Part of a small language model's weights: attention and MLP in parallel.
Each number is 128 + 32 x the weight over its row's rms, rounded and kept within 0 to 255. Layers, rows and columns count from 0. The size above them is the row's rms in percent of the matrix's.

# layer 3 MLP down (transposed), 384x96, rms 0.124, rows 41-72, columns 0-47
size [ 90  89 103 103 111 111  89 110  96 124 112  99  88  93  84 144 115 118 131 131 105  75  98  98 111 118  92 101  94  86  97 113]
[[158 106 119 124 139  97 148 130 140 200 102 174  86  93 162 118  84 150 158 171  93 145 144 173 108 115 104 118 144 121 106 192 148  99 236 153 138 133 133 152 154 169 138 171  99 133 127 146]
 [204 195 139 143 142 154 112 122  79 146 143 163 140 145 141  87 102 119  60 140 173 115 112 157 115 110 186 127 191 156 151  73 125 120 104 150  83 143 144  31 163 140 133 136 118 168 141  75]
 [ 93 143 126 110 161 145 180 116  89 120 112 149 162 134  91  83 156 126 149  93 165 121 101  76 157 123  81 127 158 158 159 151  74 201 140 105 163 165 113  70 102 123  61 146 149 127 107 165]
 [121 105 153 129 177  79 116 168  76 124 136 118 182 106 122 209  93 107  86 136 139 188 132 118 119  73  69 131 114 150 138 132 160 129 159 122 165 143 125 144 162 127 116 163 166 127 128 133]
 [160 104 189  86  91 127 127 143 165  94 123 152 168  77 146 174  60 187  87 132 168 149 100  58 127  83 179 157 129 122 142  99 122 170 121 143 177 137 113 124 116 155 124  84  69 116 138  97]
 [159 152 102 126 185 111 132 188  77  82 102 117 102 144 170 152 130 107 136 145 132 123 148 206 150 145 147 159  83 127 139 130  69  84 140 136 156 163  86 137  46 107 163 137 176 185 113 120]
 [255 136 163 126 131 153 111 104 111 142 127  81 133 153 128  83 147  83 152 125 113 128  93 107 174 107 129 128 123 113 159 121 118  76 161 180  72 134 116 144 141 110 176 162 117 111 133  91]
 [170 149  74  96 131 132 159 105 170 130 103  89  99 112 130 104  46 124 143 135 149 135 100 143 111 114 105  80 168 169 147 103 109 138 123 152 125 137 141 106 189 146  92 157  16 128 162 158]
 [173 134 157 106 113 101 132  81  85 172 117 133  82 187  90  89 112 114 115 200 139 197  92  93 109 112  56 125  69 145 157 107 173 127 103 154 112 109 112 112 122 147 114  94 165 108 141 134]
 [100 128  59 136 162 124 136 109 140 148 148 174 106 170  86 152 153 171 116 110 151 146 143 102 108 140 161 190 184  79 122 120 138 137  92 125 137 122 107 187 140 103 135 121  84  68 144 198]
 [101  91 171 100 127 155 133 136 155 123 196 165 112 153 191 169 134  89  89 114  96 128 177 156 105  93 160  47  70 123 150  91 152 126 158 193 115 148 106  89 141 135 129 150  77 164 169 139]
 [155 157  64 140 104 157 110 141  81 124  91 143 107 139 136 132 150  89  89 136 102 106 115 128 122 140 174 167  74 106  92  97  98  93 173  92 156 170 162 133 223 107  89 125 149 151 183 112]
 [206 142 129  69 143 135 129 116 122 115 131 115 139 138 151 153 101 151  77 171 141 144  81 114 179 127 106 169 176  97 151 101 112  98 143 136 163 127  92 171 118 144 108 152 152 143  78 153]
 [189 138  78  57 110 144 114  48 125 148 141 124 148  96 157 103 104 139 122 106 132 152 143 109 156 133  74 128 182  72  96  85 117 133 137 114 151 144 131  88  97 109  82 205  90 131 132 109]
 [182 174 135 162 127 136 144 155 123 142 129  96 202 105 125 178  79 126 145 115 164 148 128 169 115 132 121 172 209 100 107 133 192 179 176 108 126 143  86  73 115 122 144 111  85 140  95 171]
 [159 163 111 134 134 135 115 183 109 201 119 112 139 117 171 170 130  39  80 126 124 195 116 112 153 142 181 117 111 138 119 120  99  85 140 105 120 188 125 134  95 118 159  58 111  84  70  92]
 [146 122 157 147 100 158 151  96 177 164 119 111  54 159 111 178 117  84 134 134 205 118  92 213  62 132  81 112 144 180 156 151 144 118 119 125 133  99 114  87 105 162 105 131 135  98 115 122]
 [140 139 154 167 146 121  78 191 118 147 109 176 140  97 148 106 118 129 152 155  90 131 144 145 122 132  83 139 124  89 133 124 106  85 108 100 149  67 146 186 140 140 179 121 135 113 118 179]
 [222 172 152 153  78 175 137 122 142 125 145 192 113 105  63  97 135 110  91 175 118  63 156 140 146 129 136  96 111 117 147 143 142  87 129 160  97 114 102  79 129 105 132 129 114 175 114 128]
 [203  99 183 139  68 156 117 144 131 131 108 112 169 131 120 115 150  70 115 146 129 111 110 132 180 100 154 116 118 149 165 203  97 188  69 145 128 147 122  67 153 144 147 132 130 129 166 135]
 [142 107 114  75 168 109 110  95 148 159 105 139 142 146 146 127 156 156 178 117 103 170 168  83 160  99  93 181 120  93 144 106 169 126 121 174 128 130  82 123 129  59 119 174 200 175 141 162]
 [122 105 142 166 115 109 146 149 173 138 188 106 150 164  95 126 137  82 188 133 137 112 154 136  90 126  81  76 139 104 107 106 135 144 135 118 161 124 135 115 109 148 115 150 151  57 154 142]
 [139 150 102 134  99 113 162  95 151 101  93 138 133 134 133 128 122 116  85 125 111 180 150 178 153  79 194 117  77 146 127 174 103 184 139 141 130 137 123 110 163 154 122 119  83 117  83 188]
 [238 125 123 169  98 118 153 169  89 142 137 129 191  90 124 124 158 127 108 162 179  85  89 118 150  88  91 155 112 150 122  96 120 120  93 169  88 145 122 113 106  76 124 163 173 138 146 171]
 [120 177  98 145 165 138  84 106 193 170 160 152 144 168 155 142 149 105 120 134 102  90 146  43 134 134 101 147 113 181 125 115  98 126 141 131 115  89  86 136 125 151 127 108 111  95 138 132]
 [ 87 209 136 104 171  91 101 113 104 110 153 123 126 116 122  91 132 189 108 134  96 169 128 110 126 164 170 122 113 141 126 137 171 149 193 110 163  60 128 190 105 132 128 112  87 117  76 158]
 [158 108 133 136  93 106  66  50 122  57 124 167 147  90 156 128  94 101 115 160 177  96 129 156 112  66 106 157 128 139 164 102 147 123  78  80  83 110  87 144 158 170 143 118  72 118 156 102]
 [153 140  93 171 101 107 139 154 189  61 135 156 128 154 123 218 145 150 182 108 166  97 169 140 156 135 127 136 156 133 130 111 139 115  98 108 127  97 132 106 207 116  96 117 158 143 127 126]
 [131 143 119 111 166 129  85 141 161  78  99  78 156 154 103 104 135 192  97 100 132  94  95 119 178 115  95 139 120 131 140 104 142 132 114  90  94 156 104 146 125 109 156  91 163 129 103  56]
 [143 121 170  86 112 104 112 100 149 106 132 164 160  98 178 218 104  67 115 139 137 122 128 115 136 143 184 104 178 114 162  78 184 114 134 105 135  95 122 105 110 200 129 124 128 139 154 147]
 [ 92 104 165  98 100  97 138 108 106  60 148 102 115  74 153 115 192 142  78 125 139 103  87 120 137 126 134  90 114 123 148 108 144 114 126 156 154 128 142 139 110 115 168 140  95 151 101 154]
 [179 115 124 132 120 144 125 133 124  87 140 154 103 143  93 102  92 165 130 173 108  75  66 100 108 146 139 170 181  96 117 101 163 101 139 178  55 155 102 138 151 136 113 186  83 117 138 130]]
# layer 3 MLP up, 384x96, rms 0.141, rows 42-73, columns 0-47
size [ 95 112 100 104 106  92 115  95 124 102 110  83  97  91 111 113 106 108 120 110  95 106  90 108 116  98 108 101  89 102 100 102]
[[ 78  64 100 125 137 122 138 148 154 139 100 142 124 160  95 165 171 168 183 133  96 107 152 115 129 157  53 128  93  67 107 194 155 135 158 122 184 151 122 195 100  84 121 104 121  87 132 185]
 [160 157 160 118 146 194  99 143 158 100 142 159  76 139 207 147  92 143  63 153 123  73  97 164 193 136  99  81 169 122 137 151  98 138 119  98 107  97  97 140 136 102 168  63 133 111 233 131]
 [151 178 109 145 212 132  63 152 160  99 141 170 134 130  83 105 150 163 147  91 158 144 153 118 151 149 100 166 131 107 121  86 133  51 104 162 106 125 119 103 175 120 140 124 105 147 128 106]
 [126  72  90 144 184  97 130 155 111 153 151 152 133 160  86 120 137 107  96 128 148 147 144 135 158 177  96 146 127  91 115 145 127 110 125 158 113 162  89 104 149 184 186 192 137 146  89  96]
 [139 115 100 137 130  76 133 121 128 127  64 176 173 166  95 114 170  90 148 143 159 130 155 113 132 126 120 142 109  72  91 145 165  63  85 151 139  79 119 186 145 122 139  99 177 148 126 123]
 [175 122 173 149 114 132 117 117 136 109 149  93 109 140  91 114 129  89 195  96 151 136  68 111 181 118 102 123 115 144  90  95 151  54 119 174  78 136 136 121 190  80 233 134 125 101 172 135]
 [122  78 159 145 108 140 117 152  95 195  96 148 156 122 137 136 109 110 116 109 123 125 138 108 126 121  99 202  71  68 137 175 180 136 141 141 159 147  34 108 123 126 148  81 172  82  86 106]
 [151 126  93 137 138 107 112  97 206 141 128 164  62 118 107  89 111 132  89 145 134 139 147 146 140 116 127 156  66  86  77 135 158  80 129 186 104 140 154 108 175  60 176  93 107 122 126 100]
 [159 145 111 120 120 168 112  91  96 205 117 135 156  95 116 129 165 102 147 106  99 125 186 111 103 149 120 187 127 161  82 200 125 169 139  99 167 203  80  55  95 180 129 137 169 134 143 173]
 [169 162 156 157 124 179  89 184 176 105  96 132 109 178 105 119 122 132 130 119 150 145 123 164 167  88 161  97  80 109 149  93 132  96 102 191 146  92 165 118 176 133 108  64 134 183 119 136]
 [146  96 157 119 138 101 141 151 112 189 131 109 141 162 161 119 136 119 154  96 130 181 146 116 136 154  94 133 135 136  78 124 137 160 125 167 154  97  89 102  58 100 167  98 133 107  54 158]
 [119 104  95 131 125 108 114  99  90 195 123  95 105 131 148 136 103 138  83 123 171 130  51 115 106 156 111 167 137  77 131 149 135  67 115 163 174 168 165 170 155 100  96 152 213 137  71 142]
 [ 88 204 173 124 124 155 131 155 125 160 132 111 161 147 111 120 169  99  75  88 140  94 107 155 124 113 154  50 142 191 192 160 136 130  88 153 146 113 132 181 137 118 119  78 200  95 148 122]
 [118 118 127 126 151  94  99 111 168 146 136 135  56 166 113  84 178 129 131  84 104  87 112  87 142  78 125  83  41 121 164 158 130  65  64 162 179 147 189 161 156 115 116 120 164 101 163 130]
 [168 166  76 131 205 118 143 138  92 128 106  43 141 184 151 134 184 139 124 129 153 186 150 134 114 163 158 104 113 109 155 136  83 125 118 135 123 146 133 117 136 132 171 167 141 161 119 127]
 [ 98 153 146  93  88 134  81 115 140  95 106 127 128 152 126  72 150 184 143 100  98 160 143 136 102 148 176 143  75  92 142 154 179 112 103 117 127 147 181  78 147 203 145 143 118 135  85  99]
 [165 127 130 110 129 102 145 130 106  93 127  50 144 140 109 143  81 176 113 117 164 130 132 178 159 122 175 193  79 135 148 118 140 181 153 127  86 142 112  71 192 178 152  89 132 123  62 100]
 [132 162  98 132 112 155 113 176  85  82 142 109 184 131 124 148 138 123 142 161 178 120 142 136  94 107 199 132  84  92 181 122  92  69 124  98  83 169 168 158 164 163 145 116 118 119 136 106]
 [146 165 155 142 116 141 130 119 142 163 132 149 188 117 117 178 115 165 132  73 158 160 159 151 110  87 159 145 130 106 183  81 182 153 110  96 130 164  92  63 164 186 137  90 169 151 110 116]
 [119 143  80 125 159 142 169 118  75 110 134 112 140  86 149  99 101   0  98 114 133 140  78 131 161 158 107 146 136  91 113 128 118 148 151 105 136  94 125 136 136  93 177  87 129  98 125 134]
 [168 173  92 125 169 153 136  63 122  85 170  85 136 107 135 119 187 138 199  85 172 136 157 112 164 141 107 118 110 133 117 141 114 139  92 121 134 197  98 105 100 170 194 187 143 156 120 189]
 [105 164 161 114 164 143 112 133  74 110 191 107 113  98 138 127 106 114 171 128 132 116 118  85 137 144  69 136 155 143 162  59 124  76  77 114 109 122 130 155  67  89 154 109 142 111 196 102]
 [201  51  87 154 180 108 184 169  59 125 108 117 154 157  76 129 113 154 121 116 168 130  90 188 111 150 163 149  75  95  83 158 151 134 165 166 108 121 152 153 172 138 122 154 115 134 133 117]
 [150 142 146  90  81 124 127 173 148 135 132 163 170 162 154 142 145 165 102 141 143 213 163 154  99 122 158 140 119 109 133 139 147 147  65 123 123 174 160  46 135 109 173 117 137 138 102  77]
 [142  94 105 105 133 114 171 146  86 149  99  82 165 158 105 107 149 109 173 119 167 164 121 130  94 136 210 137 103 143 140 184 125  87 137 145 121 177  99  90 105 157 109 119 156 136  90 134]
 [ 70 160 127  90 122 130 197 189 127 169 134  42  79 150  99 121 140 157 131  67  93 134 110 101 114 182 113 116 109 119  99 108 110 127 152 153 143 106 156  85 113  67 101  97 173 111  64 131]
 [113  57  70 150 163  97 141 124  92 146  94 102 156 170 116 125 181 187 155 104 157 138 128 114 124 131 122 120  80 105  57 191 191 163 147 109 133 151  93 160  91 114 160 184 107 126 154 113]
 [125 130 148 159 147 112 144 141 136 118 132 169  82 186 136  80 169  54 106 155 118  86 124 141 129 133 138 151  97 128 118 183 142  91  92 185  68  96 146 164 128 101 157  44 123 119 169 135]
 [140  79  95 130 160 175 171 184 138 157 119  86  98 130  80  75 150 199 132 147 133 117 105 159 139 136  75 161 116 124  89 170 141 182 193 139 178 163 116 139 119  86 132 150 149 146  64 139]
 [139 151 118 120 140 122  94 116 175 139  82 123 133 155 126 121  91 141 106 130 114 132 179 127 101 112  95 144  94 138 120 167 149 134 113  98 124 106 152 134 126 152 102 104 126  94 166  84]
 [151 111 112 110 111 134 176  97 138 119 151 102 131 143  77 141 176 193 111 115 182 129 126 123  91  93 148 147 153 134 153 181 157 100 126 156 128 149 162  95 114 200  83 143 172 127 117 137]
 [116 173 184 174 185 137 110  88  91 132 138 104 173 151 170 153 115  89 122 114 147  67 149 154  83  83 115 124 178 180 125 111  79 141 172  70 109 137 143  92  95 109 165  91 131 126 118 141]]